Each number is 128 + 32 x the weight over its row's rms, rounded and kept within 0 to 255. Layers, rows and columns count from 0. Numbers have three digits each. The size before them is the row's rms in percent of the matrix's.

# layer 13 attention output (transposed), 256x128, rms 0.211, rows 202-224, columns 0-127
090:102113182085140077128141083121139049085144147161093105124182072167155151133142123118120148109139154164100186123157128064136135086186141092115082091115077147062067110134178103137158111150144123053143148153113130100139156117177099187066178170141107150150171146172144113111157119160059100088145156128108154163106140127122144120205127112148169150169129115068112130100140133125143106137097
106:182116106161122148076145108095134069156116074076137135088110130093123070137082137068176164126184135147123130199118107100131095156132107167102133138092134150182126147194107127139171115152181135154127123114156109114174139160165070120144075125127138180113113171148117136158127115059110059181141123137112130155136187081101153141114113161096152150144110134148098123129185102080181125070049
103:107168147138132149206156122116174135065085082135061132167152104097134150149168174141132149163137152174106167103068136130109108133149147110071095115186159149149168150082133126110084158161130135166147067138165136188129103088068145123111100078082066178138142165133147099099142138157102138052067168104134114095160119144122106109162096171140105075101174123114111110062117139146125156139145
104:105052139119139152126140108145150128099120121149110117129110149138107126085125153177111148103123084138081112147114122123106143129013195160142186151140160151159094137126137196099168166122125120138061072097165158137132110118120066115156108167162195121119108092168150133129162089105142166175064135115121146122140112082162169172115140091150123131111141130099014133148166109101141080146180
094:200187111126086125151117130161147141119167092200112115115138193156121120103106151142064082116069134176081112126145112179162154168129147150116141114137128009120130113168112120136064171107104092130150155116125110139105114094143145122123097110134171125128185073110115123122159107175164120115169174146126113109114103160115087067112113073154122091147063149186137150152128124166127173058139
094:139131108096124113117168100062112121167105118074154149126130108138111101156111084126105152142126093121140159124103074195118138046147108146107154132174157114107104106160083175177181129123190023097112103177120165148149052135110127169099143082114159169139158183163092118200122107081121130085139137162124104157131168142129109103180098155139145088097127095156147127201130099128153127166152
085:090177165121166064097106097098104110127147154147107090155106155126131142125144154166143155129125146113163133145076099102121092138087075158194119100142069153090126081125098103142130126147151117126106142099201214125156167158166117101085124116178105153099107077076097095146104094191165113135140076174087095126096162176131108155116178131135209127202095130156131125161110123115122114060124
093:189145164106114128148127124125098104147198144105063118136124133123065147135107158079115204073127064129103116168188133153149175126120156089122092163120138134164092118149081122092055071183128148154146109104082092111110180123081159138116080129089107132116123119133125126111120084108122127093121102119105127172134168116167090133158090155171157158154105090166156190174174151205119181109108
100:076141133148104168154140140151100031118136100165145115112109113118097071184096096158196064134135098097101092163113100120158113089185121140147152129145141117119136121136069042121157091092216085188147136108128127153177110112154171137086120120136093110142130149134176120113162165085163148154141089195160158101150139069115083105092111095153109140157149121161158125104113112105154183157130
097:166078086164119124069167100137122108141154172099130092135135158145174160155122207097092100146148093191088124116128135127132115126141132148130113122146083118110158095107134062148174165181117174218128175096133153136189079142185110097112090117080090086164127114173127120094130119139087143161156136113105107097160185092120139126144166077128050127144130115096123126162126043118137136135069
093:087146161040125107099136034155146112131108152116104170136124133133142146088082175136128143202130141111169112155137109111154129170181102131126085110175133090099174139089102096153112098138100152098125153148176129130150142164097158111078169088126130187039117115090119125132150091095181168156138120111166140136155131094107148125106130185148152093091136177072134056145113175169073110144161
097:111164071139099135135132104081153125180101102071094166079117109092125130149194110144130137121177114087142159168117122134178119131127112106121141177090160154110115164137157134134141079118080161126166169153161136043127115138142118140107123170113118202202066087149139103113130084111136160149146139144106181111169082063100071170159059091139100181131145097091191129112089158137132098146122
100:102158118112120132170103096157104190083117142123051121148123082090135118163159138080106161096141067062124114119132166085051112182150146137167140127144136177130107087090133074166152147145141097103144102097141089162109165113192124123166138167135113130158236150076113112179149117117135108148141112172099162105095109170160112124069120116161165128092161149178132144120180156099138079121091
102:146090080140180138087139096136187227082144147119124141110116193118132156114163224155118142163083135121078133077063141127108120120092155134133088135126135139076123112106114122132107129106116177098064098187128106126114167163167116116088110164105126167100123164107134116128109174145161077120149124217145056129093101102167118131200107154123128142132173106118125128121107159101111123185092
099:107099113138103100110114199178172156066117111151091129131141129165099115165074115168121100147156164114035136091093129118133139093061143179122182102152077147131141135123100149060132167165155139102097119091159089207129126189097120158154122135200131154095200134110117109116077139126145088147100167139089110148164144103103134121120096110159114090107114137162125123130140199140103090105192
101:156140104136185120101131147136122118133086110117163127145108168084086063117118115076087142127155144143146167152079175083092125129089138191093103092113172100109169091143122132153158101122106156141146166124056108091204113174093159162179178162121076176161123132135098120117197114123085087182063142145097190123147160139147065080151127115085173107102123120098107110126182146163127143139142
095:088095110139154076159127134192098144112118091095084081095137101190159101084103155093105136128086092133192148084133142130089109197174101170083093141140119055105155169103109149127146121122138175106088149118084168131138111120089133114067172110161147133184112161192167056137174135097172187125109143182158147160137175165168076110146115151121143135086137108148137125113127121125146140087093
089:142110132124095127166134128143162119168221124126128101135160204135070158078125115131152147108136134115132106155149188111161113172081101057136092147102191068140137130149125146070077103100152097137131198142172118117115080166150152128110162122101133140106090088131188110105132101118107132131146112113106132111064148050171141117143141126056127160077118139117221180120099088128166132129114
088:077126147112156168128151152160119170137101096126123146126126133140206090198119132109120175121085163135105142102130156160166086107133061121122126064115105137112097123097118137102118155120090169118156100131173134147116134043130111156128110186123064134098119109154180136134166151132153158131158170121121084170045103089085103123081067167134054173150120191174060151116169110141136116157142
098:058108183188096159151125108104122148149115060186078154183147114109146169083122113157112145119089087149147115117088085207145135126136050162141094098172123199142129080122102127142115179082108141098157141141096112128144128150092121158112142079125098121133158142162091153088131131091141099130137142123118096076104102137197103106198125181126118126144074133143174102134193193150152141133104
098:114160109113134122137194102184123105124077063130135102104149116107122178136106168120132089155104102121159148064170088138167181076097114122105150150184102169091191148153138160065104144126118185081110142158125165135083143120173150100100188147166063182178108108109164091113117125153129184113091142129093095134178152169136118119106177080123177083118098107116154154151072113142095137122090
103:081154071161076137167088059152131132130167143135095108104145143061118106122081197107106124153072104141141136020149191181088062109171174141187117096146165162110154106120163159171137143115127140152105156142147172124163149092114097152111118062130071098142110128138168118198153115170072098124140136150135125143138135098112090104134156126157105109137128101117097148128198146119111105134141
103:119133159144133129114056148093164135136136112172117148083171112159105160135132144111115156111141143119070205091129116074170124113144149100128127141151095135084195146110060134098127097186138163194142154173099097067147049146096098124164099108173147130139102128124154154133136178094098136164131174111153113141113139150057111158145133066119134149061137163064049155086176108132142154134128
# layer 13 attention value, 256x128, rms 0.159, rows 203-224, columns 0-127
101:158147109115112129100122136123149136165125159102127132134124125154111108124095142101155173118169111174150125183127096128139166122143115133095150180134121110178048119114178141143169170083105159153196115021131137091161126130173134100149114135176086115164153132099125119115112077133145090167089183119094165141196049113103138116089178146067034157093165103135121158093118118120180112130084
101:151107120108064148107151134133124125104150125167132053133117070131147179131212145105082089138118135107066255109142094142108156121064119172129089131131103120122131169128114096148162149178118151137147192172134122125097131081152095169161142126133164104197121093116183130118144142184113121100146128088134128129086146169114131116133127152128095070108108137154092145100159035125096131139128
100:116158129148142138113074168203078076163107157142116138099112137165109097186096097134123133127135105160112181091088088113171168201133107158128161150106158203129151143194121122102087152108069145125120147099132118105155175104121129061145085154157141163131118112104097104117065129126107197120127089128146095132122199147152099123086173110112127111134136178080214177092088141140099130104150
086:094155102103152128105144062135182159154097112126104155154090180139109069093144127154144162096081148114110129093083095117131083103098125114186128172150085107149193153115131119157095090134119137133166112173133168165139175111148101116121137134180200152102174171104133125147031163111099078176132126127079113120091197080157148078138081137079192142150104148127089107109147136139103083141099
092:116175129144101123108099114097115149138178131109135112064147084138159118218118095147099150090129136108128097140130162098124125140140119153147106196107085155133082091153191129080164144161118078104159102101136128152145194138141102119168156091113083116128155094179156120098199137143131177136123211137107116073104105128128128106144077092072134127112143118187093135183091171199116055094136
084:120171156093124097133110136148172120235205124149087150124208122086125117095089119153095130118157123095113174165137137198081095085114100136102181133120140156137171091118171146139097105144136088105125144133169128058140106111160209120107096059117140107155081135213151126144103131130140157125109124106140076141151132108130132120098168179114122126137117144195096076088099176116117148146129
090:114210063130128156122125132147145149146124163088151081114096077130176133114149165123145124095138183170088152093122130143127087076115174081174096083143094121119094117112167108168171080083140137206105157109159080112135125156126144086124093158187124075069131178130122147146111091098149096156133091146146192121147126154137146116128097148086151142078133063149126135179088089094159182091170
092:115108105116096157178165143124160154116175165065121066154132128144114111176130153125162121202169149070106092121147145077122150075099096126108151161123108156103157118117133109105089112175184108146155171175120106104152120088122115156101120083176141101156172060177096143115138122130134081139127129152053149083148080136079195100121143148092075155156151111163157057135117208120138166126117
093:141069138190083177183114123149172182114160135106133100100112105142124176092111101104152100116152099091105088110097133142146191066161147149150127140149095137181128098170077144126100110125102148131118161063116189099142130134131111146093152121141145128108101107107140063171072106163123095111085121121135103136147133089128124058059115151127105116174168127156158137175222150117167065175177
093:130163101074132133145052119084139103084140071101142172140192136073129127111148148147126133131162106084058144128165182147087124208117114146092119134120118169148124142124180110088081104152120137141094155079095187138142140145133126105109097087142130098219094102138076140142159104132120129133163105110127092135141166149181084141156059161169162194127169147132071093132134104138143133172070
096:180157129129070165177084162118143139149146160137142143156115129107145103118176131141147144168115126158149117108152150144140108111117113087102077163116127011182154192080100112125154213130138100108123117086165177125097048120114121100096090140143120075104120171116110169088179115138124114156147126175110140146131099127037047158144122135137105165114145156131155104130074172088155114103126
097:172142120084118098153136091126116135123082121148131114155167099098166161101051100173130110133159146185182126147123073145093121124146148055097114127069112144149179125125124130159094135121152125139121158154166074098118108104032181183139130161131146078118112132095142158177135110119163163124119187121174124126125116103169108126117168133118071095152016134129175092164119131167096147159073
096:097142103104150086141111106131108085085113107141109146101135114127129122059211143102127123097160089107137110114061107147121140112135140099145112140158142114134166130144167165105094111149169155073130077100138124067086074153113135154144154110164123099216076141118143147133108173178150144085104076139181124137051169154178169115146180105144138070177102129128153143142175151112112070137217
090:149129128165103090117165140154083087173098128106130125075143124137144079101139153064091172153099084085143184133128104096130117171135169132116138175163109142138143107159120076087076142138196068167161174156093118140146120076088155164105162176207154137180097127119102092174081154109127153068074163180133092096132179163139163137070128132091119120159101123134136137092123073159099145132122
092:116128109140061177136134176198105122121117198116146139189098131106103122122109134133113156065167056124135092191132103109120150195132145145069118144145140149120087120157099141163196131113117149171089183122130096142087098079114163145161115077166117170124152105089168166159147113148087112192098112113076128084108173134122156155125124142138174105164159089143102107106117170129136063117059
092:121094143150108104079110080141149156120076127135195106167127099044140102141109142190161081092132143108138104148106142190123149096130083138099110158144111135122088141116162142132106149126093141196148136165113065204159109104169127084217126127120160088097158082121107107194154136167080145119137091167143133094096104102082070181139114163124135099165092065117136139126175150179130114113137
087:110177118101176128164135089117115157148124166104167116164109133083045096108098141121134191137110100192119128092140153118169131140082181179140060077120127148121140113134125149111173141164107120150091144115098081123093118182108103102109117114157085091117037122121085083149098140093102120131148144169088144184104135103140091104178182159114193177146111132116176132110149137102167138124220
089:172082103171132125084144150104108054145160136170077117143159132157154162080144135138102092225146140114148161108123160186115155133173061149125137106084164135156112155102084110163105124156211096160085089098100136178153124128080097148180158127140154136137155128174067145161120123119109102124125129117144066135089095085150153164142095100085049154112076113142143154100139106079127103117135
093:112156177129123190164132123144086129088109151136108150138160105104125115142117140165117130136109166075081104091135156112062148110157096168164135137121125066060182105062151140155162135123153213126163145150090141142082095102103151150192099176156116144148111181144154091116085139093127106168128167142145073074119103180111188134086130173100116137115124134122066094133120063162122063094111
103:110102153129121086136106104186142154163103176094142117076169178119142126132111134098116137103041143112164131072159133132072132101151103140139097162113107176102125097112097130144078127096146099142089118155143139189061167065161120112152149109148160103166112124162158153095158158184059115070182133174155096093084176154119086119127127152173163172160106093147135174126139085091129169189104
096:121090090148162133104159133139138167107118157192105161193191000160156146103089100170159113106086097133118135128120141155138149124114094178162095144139091194153154142203111148121137120110108156143161129107137138099067082161114092178145129107107163098153121150125172088159084121149144104154101101115086103057076153125149090144115139094157108216110100149127135145120122126107098149127129
096:183123124140109122096107078119123204129132174128143179108176167165094181141136117064136064143107112142129125083086101181116062117131133118178138091103160096178147119183153126114128135123158140160147095123117183146136145120144136136137120080096079135128129087095149127099080092098162111117151065188089153146142172181145138123181163122088153121163049126150204119094104117095130063138114
# layer 13 attention query, 256x128, rms 0.137, rows 224-255, columns 0-127
098:095088102119162187132109145156127085136141090131108113159118125141117137092123123141112109138061154137165121165115150110169116140097136056174113150129094153117069113132131158041124065161178120148192129156129138150179123145064086221063191123163093116132173132130139145148091055107125148133176178106099145110128106125179109100161094170153093175112108143144078149131142162164140166120125
091:127141132140152118073187133135089212136120174190096095123110146133146101134091119154122131142101175144051130087128137147145143128192172158124129116078071160121146089141109095161074181135121159125129091121113161089145105063141165072104116174120177130145179137104101136134110177114118109117094056172151061140116118145049085156089145089090143124124111166133160107077133124157103142164166
080:131151168097129135180109152137103161146144104104084163100134168164119093113172081136167128091075095147131122128118148113175142123155191115154131089043073201148141177113120123111115171066123141122098096188104121090139139113160175159086185121104069126100117154103107118130154108123102092119134076101169133145099069159098131144167160093134130148105141127159141100059166162085212072132114
094:183132190074112104118116070084082138109129107112071088162098114146118182155095127167134102114189106192125105203155122141081134122132106136129146076156113114189089155076142131087098114129115088153119102145201215146103125136164165156088146108180195117089126146123171137109139144108107076159071129100166081110113108087153130155148178118145133137134099104137118128134174142101160139144086
080:129097151135141130174068178095088101134165093083093172142221152118118150067136138144146133155130139110156145209083142135171116134090156104146132091120135153082136150143122152092118130122130134106163157158092152151083138177166096172128133116157066136149123149125119165060142074097122073126149113106139142089075190071101132130119151092100066196120127090166143196120127177152138095162132
096:117212153099101130110145159104078156115112102124139134196096150145091115180159128137085104158089161125209099155097147110146139110152121128101171149103100150120085134120129156140110105144132165115131137111092090070171077152119078111123140130054118062173143129127135153083105076164130103077148107122084114123141177085076119113158093194145122142180133138053195113120144148088096159184134
092:121169139086098144157124203066107122115134126180141146140080101125149117148065067087144143184117110135156139085157149134134126095158068153140117069108136116138137114154167075221156158141117121140097133118143113128119124127126142103120136110141130127134132094108166085117136115192118105130153184230195147104089117142139133122095169138144059141146155128118111088090020093144130178114149
110:137107166140089142145089068168104121097061176153113095152118115126082180099139132140154129069125117141167118097112180110141125177116109121166190139116162118152155208134106122053120085116177098165183129121112066093115115155114107165125113133111086103166121117120108089096141126095212132083185164081056169169172101143156139130165153148172157129120148083149127103142176154114112095117119
096:115113138154101082118132137165157127162133174166189128083119079049128084104071166113126128114161076123087120052118090169141092200136121105128093144169170130131142196137130037167120133146141111081148090047132126150137149104151129118161103104122111122141102110105147124197084131213146117122175141152143127151142125195164126145113115165119084058155149141135107126161125105135109140142135
121:133088138215109165143145119129146206124153107108071140044079117082119113130101121130136090111122141109104127119142102157186134146136113131127141118147113144147135110150104134088103130132139158137176096049161194152084125162172109105051126127107214096105134145165161114170163140121078114166142130061112120098139092150109119126132143096068178101122150195089151057150131130131131152192133
106:139139105124132144160111134134129127141149108193068064122106175217024131088147064100173132099131147155157090149133167104074163160080076104103112160108109199146134097151112178080089151105155129125168168130140095099132168106121163147059121155102137123165161155112111140066102114108135121155119140156101156138130149105122100135100122189176138138167052116143133158105170134155138121120095
101:127127103127142124133134166136051093123151115210152174127171162164075186113083104068121115063108124051108152146160094128108183073168113138092106158152135165116123130135132170180137179150125088114122132091081120134177035175115166146088118158124111106100134106138132158114133114134126172087119175173147145108131192136169113104120080144110132128120137204081130108106096154086134138155110
107:131112126077145148143059130110164150143095211142126109161144089098154074126124151122119173093142141204118104067178110101125088126095095172135146176160155133136107178139147034100117198115109164171090112111136137131102191092068167155141085140114154178154114188124183099121096088110103099158117143137121142148097185059104141112130120119088117139123135096153115160167143103106148086131130
108:134096155092126121215149140109141076152166137141165165074098097115105123154077160155112147102122109101102098108117100106168135140123096109086096179194149109126115162124092117222100097137113150118118139058131107105137117133120111158211143122103119119166101066123144180167175158143177155155109139132177158121116175185104168073218099127127080091112135140079126098136135086132123125106110
114:128093156057127123103088116128152097184135096159184115134072166091104146099126121070181131079107127145131115196112109097195163156110092093085121141193173115166125148123086160106133158152141086099146173146101125119104171133103097172141161146161141127147172146080114185139108115063131138119162122128113124122161151070092104139051093142139112141119134043165131194164137139093155140104165
107:049101123089126165129167096133098118112095177139158073142077104167141111149136130140122138128082167119169112139094144172169103102135136119102164145100094191129082107123109164099128070138122138113092194103149173114211114127092116080153144134173119110177138076113096176143078158122149119170116089088186134147138116126068165167128207110163098172124086101134164137125112112181137119178084
091:154152072160151166059156145158119111101152113146157134164094151144092109109134161163153115157076113119145107185125149119181182159046102115155155175123095111180132106107162134090135100120148137132125126123115089065048158150166101141136116108084053078100137149106177172105142085118121089131180130161191147071142161153131140092143076164155123125161115065087112104174143107175125119147114
104:166101178122135092133145119165163148124038153137104112134122140138128103206120142131127122086191116133052126061157108198079124097146129122122094127120128111160116062061125098204147127108112131170114115104155239169145108097121151100097123194137174160143118131108125065186142156134126118126093100103158113124121141141136079134124174103120162168132075136173156103148111128123104100143146
096:163132188097083120101166089158141121058065167130105070162106122150121151145136111150171099117142067140104129129145123141108141156119111125126114079146161149135087009126109029166147158134136132108110108149179176127121053121149156140162122147151182125137163159131118112145069165174152109106118127112188150119185137109098128144066195130154163145123109140163125081130141096121115102134166
078:101168175090080140112113146103129185095126130146190067136078090110113104137118065048128160073093097131167118116174110121088132176094092147142175133119130086160128166146131123169144099087155127123201157081151089096151084128114136060096170146094161095148169130135136119124051140110144130119144158148157110162125121131183123088148091179167110123127192132137172131107135087131159185167108
100:135150120114125150110155030166175180060071133182117073149129149141141174126185104146135087084171097136103154138108125116128184104127122131154092130136106150102116127112134118092108098142135107159155092153159139121102108129128174095082144115144149094106083128171132118139128177053167171151120076119128095157161100168083147165095187069128212101093113146167132129126204122132156103108181
111:135171171070151143118081114122103107158173126108072133122140136135118141121121124136162122140130152143101080115138138091118095141123137166100147110190175123117102000135168080154132187102112153120114189161163133154094107149097174136165129171154176158138167162140098124118120128182150025156128149136161099077107150052103123092115136208086128107120144109122116125147113068133139096143140
095:084138116115114154132034126150186084164168075111171114089145068086124108066088096109158163124080155141138112126115131074172111151124108080124163093136150101150139107218135098117093134146133176096153161118176083161091195135127122142144146112127135115232141126110165121193092131182160092135166139140143169115123126099135156097128134149083108137094156095083089144140107130124111155085129
115:153131177077140100094169115097126100151180144097106111120147156098143129111127196149140092085146074154077151104073121125147139118093114178117125123166107139131110157208116115123162145168122078147093106107165188182065105132134212157118142134132169147115157133121163116023149131119121149117108115100234125116111160111124116160054152113141126127136064144151136175129119112097109087123137
095:101102075124168082085149058172165174125112153151140105162107136153144084090144156131126062113095137160103169097128075152134191116118091140101093123149166162063137122109091062057121144093135110111158124163101113127173098065142144118169176151116120122162092164135155130099128149090153182151110088184104097113166156135071184167116140104152147144115068125162180135144191160120125114138151
098:176140051134138147083168092131152164060101115160094133171105167167148118175170105171098022068127113142166111117091135130163104177184125155095141163088097121110138117111109119166134126130144124111114137154131110109161107103137141058152189122130142067144077109131116089088096105122128121109144094086132073190172159157073154127121093146144166128140155168111115092163143082121121114167185
097:180079111119112134079103145084144102133122132119133186213146179146122142094116109099138101185100120127159151071098108114126139106111114107086132112156097152110133108102180163126169138139096152172100166103137112200102086138134134141128053184112130130119118132137228060151183134165114105100133147134117099097132104135094137143105149161125164112181221082096139153140094090140158071081117
097:144174136111137129127091130084093082152102174101063115144102145134125212139101092178128171129118123157083144134162135123110142141171159096120095092080127148133127075077128100190103123140158130212112122122191092070108103155190162067140136146171099130161150182128117144088071109129152102141133105070158151072144113119053108103109107152144154193174126161120117138079126134136163089123113
096:146126123172102107081158079154181179148110130096101102126144165104123095143115158091139132136128080117100114041025165178164130159130101115079105124105058136161180130099086226168133127108122159161115168117069137139105114117128121100162140150066110107139181180124104134156114139154150182074081126119121165162156126142114113183112142146146164107144130132158119144082135116128080169163108
106:078080193142096146122097097097109215187130150122120096072083135125163106161091149174137144095121166176150132108117130123122203063113093127105146161101166109129128170128118135108164099148153134097063090074141132118098117105087116148174119168120192119159110137158095102191161114142125163090105146157109107103145142185116176095084143117170173135120118163094161077124143140105064123098177
112:100101107195141136119150065115122124102137146126131111219125154160102090099131094112103140087158140099155113178112180139127134161071159088159125123086125072121147110104099201156147156113174140078161162132126124125176102131132119122064156153117127167127161146122105147077124103082090179134141136153154133128152136102076154106042092195122095200163087094118062118101131136140107086181105
102:129194102079227125109112156128101073103086090161078177139163203144137155108149135154147118156047121137129150114126127146110136117107150150093130134098084131075131152164136181108135148150074145168148103103160081174115108052131152097154148160162165123169123114155158102080154070120087112140194101100151109061116124141112153085115131120089109121145106152151116179125133087075151085118146
# layer 13 attention key, 256x128, rms 0.141, rows 224-255, columns 0-127
097:096157132086115077158100183107132141125190153099111142153129113175130167164151078120159103180145126144113153180083146148116183138154193133150127136090155145189118189132108196112130115146110145102107128126102125115180077134178140130108148116113088099158106156059127108097105125147118081126195116143109140097164154087136148155149049168182156071133142092057136118056145151088122120084138
090:210124163109150109111140089125125128150095069106141084121132130107144065122110098104105104067084081149140102073115157077087129098117073157174120158151093141102110138081130106155128144177120096172136079165144176181127136109101112116107112147159149134190122141133177078111187128167143206145166110059112127180108107145144125100115224087150113147107133177111134169163116127157133145164156
089:121094132096132142145129175164120101101162069138084116090136166166176106191138083102109132186081096117136069148088094124149154107127148111129078124106133151163127160105125161080182106136116056159156100078089154063114136129168109112166158165166145134153135104115086187068136126173166149131134127094119135082138137108086133108194134130102158201137167078143148175082109144133052132127093
079:131150168142109144139202141106176125169151163089093145172123124156149147173077116094142182109128145181110139117100153144177131084136169119140116095137131163205127110129108127146148092078131117063137128181137087091093108101206158132146077099160097081154146185114147147086083064172110139122079103101125105122129113164120115108175146175109112152099070115050110157105140161150131063118100
086:107113109078119177141168133158095167100154084109146135087110128123148156152124152109156136098124125159105110142110167139122174132117120160152061156133194072171223139147089136096163090137111131097127182105052089066105138050150129161143138169115108104207150084095129088109121157149125152098124151127168115034125123129083098111142166141125178130055135132121145125114121185117123140086116
097:090190109152167088087089158122132168128106154126171069165139145149111136129112085133108153116107078048109063122215097122132139166108129097092188118070102230099103116145095104164075124113149152120108111122130147093181132096126141098083123106133131135116113166143159152124092151139107139126163086135121171129122137119052155117135144171104084152163118152152151093139212102122164125179155
107:146119087119182096130108129135133106092092167142100101163148139106056067125121138102160138110151129105130111112139153157132094196127101100127177145084093167137120097134208066160167172141092188152148084167189157160172127108063080125122169084195186126120154176146120141114126086157122069150131075127087061147136107111146078153098104136149099127129148109123112077158159123117172107104114
092:082105177192045122134117149136079079118101168100139122076143098130094140100119127198163159164154138121110097133176119122126135130154112093142084092184170149152146128131084146157178123106158133160142140071142103084095170132163118140145093133080128189130081054153119083228115101166198113104137065114103110116176086135109171140155122101146135125119114101141098164141142155088158135123129
098:173092113145060128121106074169131179144190116030122130110102080154193091085069081161124156094177180130120130126155080131141091129091138101108131102088168189079131131128163138107111167136098136099183115098175122127078170137107139113132108104101113188150111120113111074164148145124169138108129103124099140129141080128163175161170124059118134149114149137156128081164118083136153164160169
114:131151168150130153079141101080126137073150147143110169154105157088147146089126084148108097135134110092086160051147091094094132115106088157069148143132099144160142131120088102152131169101158168187162138151139174123133135159084112129195087138145098064160147126147125149093149226106134177055161124097124130132149092116110164158130151166107139086099081160189170158082167080156160090137136
111:151169173110111119125139148089058056173163129185112180132150183117072090123128132104118146141109120129133111177137098080129182098152154111114117070211161114128086164130119200133121133109121070161096134155140125137147133193153126138148106131158158125147076101122068141064121113096140085121085166129084132107116130052113094141082089155179127179184152155120147127132106163102135086091132
096:083174113134151100108139125158116107131222161129136142164134135061098152162105126184132105103123071081105116134136045138135171130111207139170195128161192123108044163183134097198115105139089124115084110146149151181101094142165150120108105087149109059097130125121142125119081147145095134146112121138133149156066120147110150114112149107135143056144165146096152114133130082131143114157167
110:127093160157112120152138147114178166116157110154133114105115154155118122141050135076132156135136147125087085130173117142087116129088058145158098058157077150194172105124108130131102097173148126157155141121057076154113156150177164155186139169128095209111156082117149113117127097099092147169155170126127113096156119133117115189110099116169173194155108091099117173125089114059078113126122
112:172131120133078136128137117136148113151097084063136121137132117122184152161116089147121115127140192092197165128097091092158133051141155119124159144106133117087159134165073164116078138114085133193126087197123162170145127121112112162115115185135085155160104090105174099117127132155049166150111160143167132144132128184129143100197121052173133116104102121095123103124100076058156170151117
109:147092197111073102144113131111108167135153114125117129152159138077154094129127162078130163100136142149104148135098072145139133168087094080132050152118102134148146119127135191167152068096150140094168110111096132133087175155193191113100057140171118228109133127177155121103153110084109112112161173121128153066095163156092097102058090126183139138150107122134152120150132172139134152096152
108:099112060140178135128070141067005116134103127088168132141089183126119127149105122151101169154095107102180100143144120120126136131240100110149174145127123149046099089101151151135129110135157149144128154096115134171133116126126132084126089174161074141161148165094153173138095096169104182117122124119130163142155120119068153141091120134164101131184137154182168098141114107106168129117114
083:098175107120139088127107137074166113158151128139113175110109214157095165076111112077142123139155105085142142199140165115118155152096121138109182145103070140075099142176165183106141070113197167115159160143125116098160169101151113146114122168120104074181115083099064156098095111115146147107139132140082172117157156060080155135059129175119143167117142104122145091096153155110113089140131
080:168121164170119104126101125104098112179118149161043111176162101139161103136138070162145138105143142121101120058113133162106127120190083134138137148087103118147145095059125107132082116142113119117138159220140161211129110131078170136175093108106153138104130175123189123079150135095107124141131033148105069149135109136129119170171165094080153108122130173116097134156128098170169095101139
088:130215171141126113155126096072095121149106148124101134168092138135119123174138090154167146169116105100118117061136139182156145066129184141127175081116112157117097092100086105084085116135108114128138102166205150167124159140159176128204140149146177111124151117164100149094100133090139161099099124089105112137093098098052131125160124164059119140118111128145171138143149058155091073140185
083:144165124140152117091108151115140172168082087154175119129124143064118125127118121122088097131130105121120111134182130080117097118080150152155145141125142181136081111206104065187073144086134193074144125166078175097214143128123046137137108157114099158078132151149174129145164110118145133098181090145124084153130067112093138131144179156158090123157117122115179120136180111068166130104123
094:136096142109127122124167103147091132109135154119125110127088068125102164139141174147166220126143149114081176055142129124103135127157085198160066131110120136150127134141094128118189152167113051198126105127155128115110130097150173127122067081144152184183149087151107078091139166091138171108138115086141124124117108132098112087110152080125205086100141131103103140153157130140135175047161
109:149183135126195125147170137109115096154121136093133059096133095116105126137130131139136073119094145154103108073082142133176158116133131116127165125192188135091127103150107070127098110148090073047122136136152130233103114160118078115169091115130219151128123173147124128181110155138164155119099122122156093172128157118147115104110143159100123151147089103137114191131115083137142052064135
103:158120103167103092176097151167110096073190138106106151201145092100132151142132158134133119155087129152101112083129147076097130155148139087112140169157181165097076144091113144169144122196143100136128149108183118134113123150128125175114105100093153107170134108166112119142185153073097134053115149056123105128180138137137149126083050165165122049093077108146110141125123194136146086130163
101:122169142136098135131149158106142115134146143112073142088074111144204124160108130136095166069121107146115117151061107128171129119107177095137120141136128143110153195123042112171109171211110128130189098162120141125089100148183159133120105105108127101065103113077135087113105096135073116165111084166159086079172125138119158106106212139146144166142133185157125154091099144122107089137192
107:105081158119089137102084125118131143130145124177112124098092101151152097079092173146138192115113155113112164067149072133092143135142118135172090143145188159098147162136110168062174086112172095134118106094142189117121190119173145201091109123113097180074116102107156062189149134111153169120142153125134136166132136152089116197147118103146118120094107097123083111170060167109093169150093
099:196110086065128104133189131149108106149077110151169151131145133141141113151148139131061138135148132101154135124171110149132067117142105086114125057100073152131097115146172172109104118110123109178128144097146120162130111142149137107150204136191148189129081104139159101102066163110168194126176156087117129117138128050162167084052098120110145148128161132178086153109139070151150166109112
104:071158116139135102111187116155102125114106128163154075081153119124156211151094188120135111093101103163121093106155161158078119178069122149116107143170126139066132132096112031087178155122147115092155121126186146112163124144095170096201167158136063128103117168102135101128163156136088115168152130191134095109132141145101143153103091148099119084154157166108075136126179102149099086136121
124:053109128165177106115128159141118108099083124052158125089193161122078154134122140178135066106104086088124151092175138114152123145173119110168107175124112121084103132154077085112072148115137096134093134145168148125169117074136165111116166179115118116150143147140150160131141183114126205189086117094120119116129069094080113171135140139136103226103146112119137109132205126119160116090127
099:151111118122113120140149167156118115130179049112109110178119095080183101167114127175125159081077180123154093164141153077188164139181142079062146154136131045135086197094073092160112156107153165174117087136149113119177134133123159116106149128161120070102098086116143119164132151073075119120136114138114156105097131136143186088096113092146069165144155166119141100140129140158106176146121
114:140113139170064182119118125076130107105149219071128174185178105116089141132181120186097189156137126113111125106198139154147109130131106136114188165156119151147143134108098090119128112109104125167161118135084127146102181105154109124116090106097091102185168166130119118132151164108074121105095129148067123135128104182183098143140074101117144047072099131137184112135116145143127172077098
114:083162088118201129032131115097154115123116101175151140114159150118139076137135176130096155089126109152158156151184112131072128134084107140149116179208139069143113204152128113121108076083174124093105120111111112154119120086098182084108106115092121097108131177113186074131152179098171127141082131109132110132129123170174071081155184141139105137160151163117155075110141127113131154134098
101:180119116122135139148123126128157066117122128167100163145156133179105144089101157117126102165145118180125114158122150121112193145139077093147084124146138157126112106108130092072129098110139040145124123103131123127041151134104183187136187097134145198061142097126127105093158149117128095196122182097112135126168148139119096133099152142087189091155174172171142097062131090140090071125185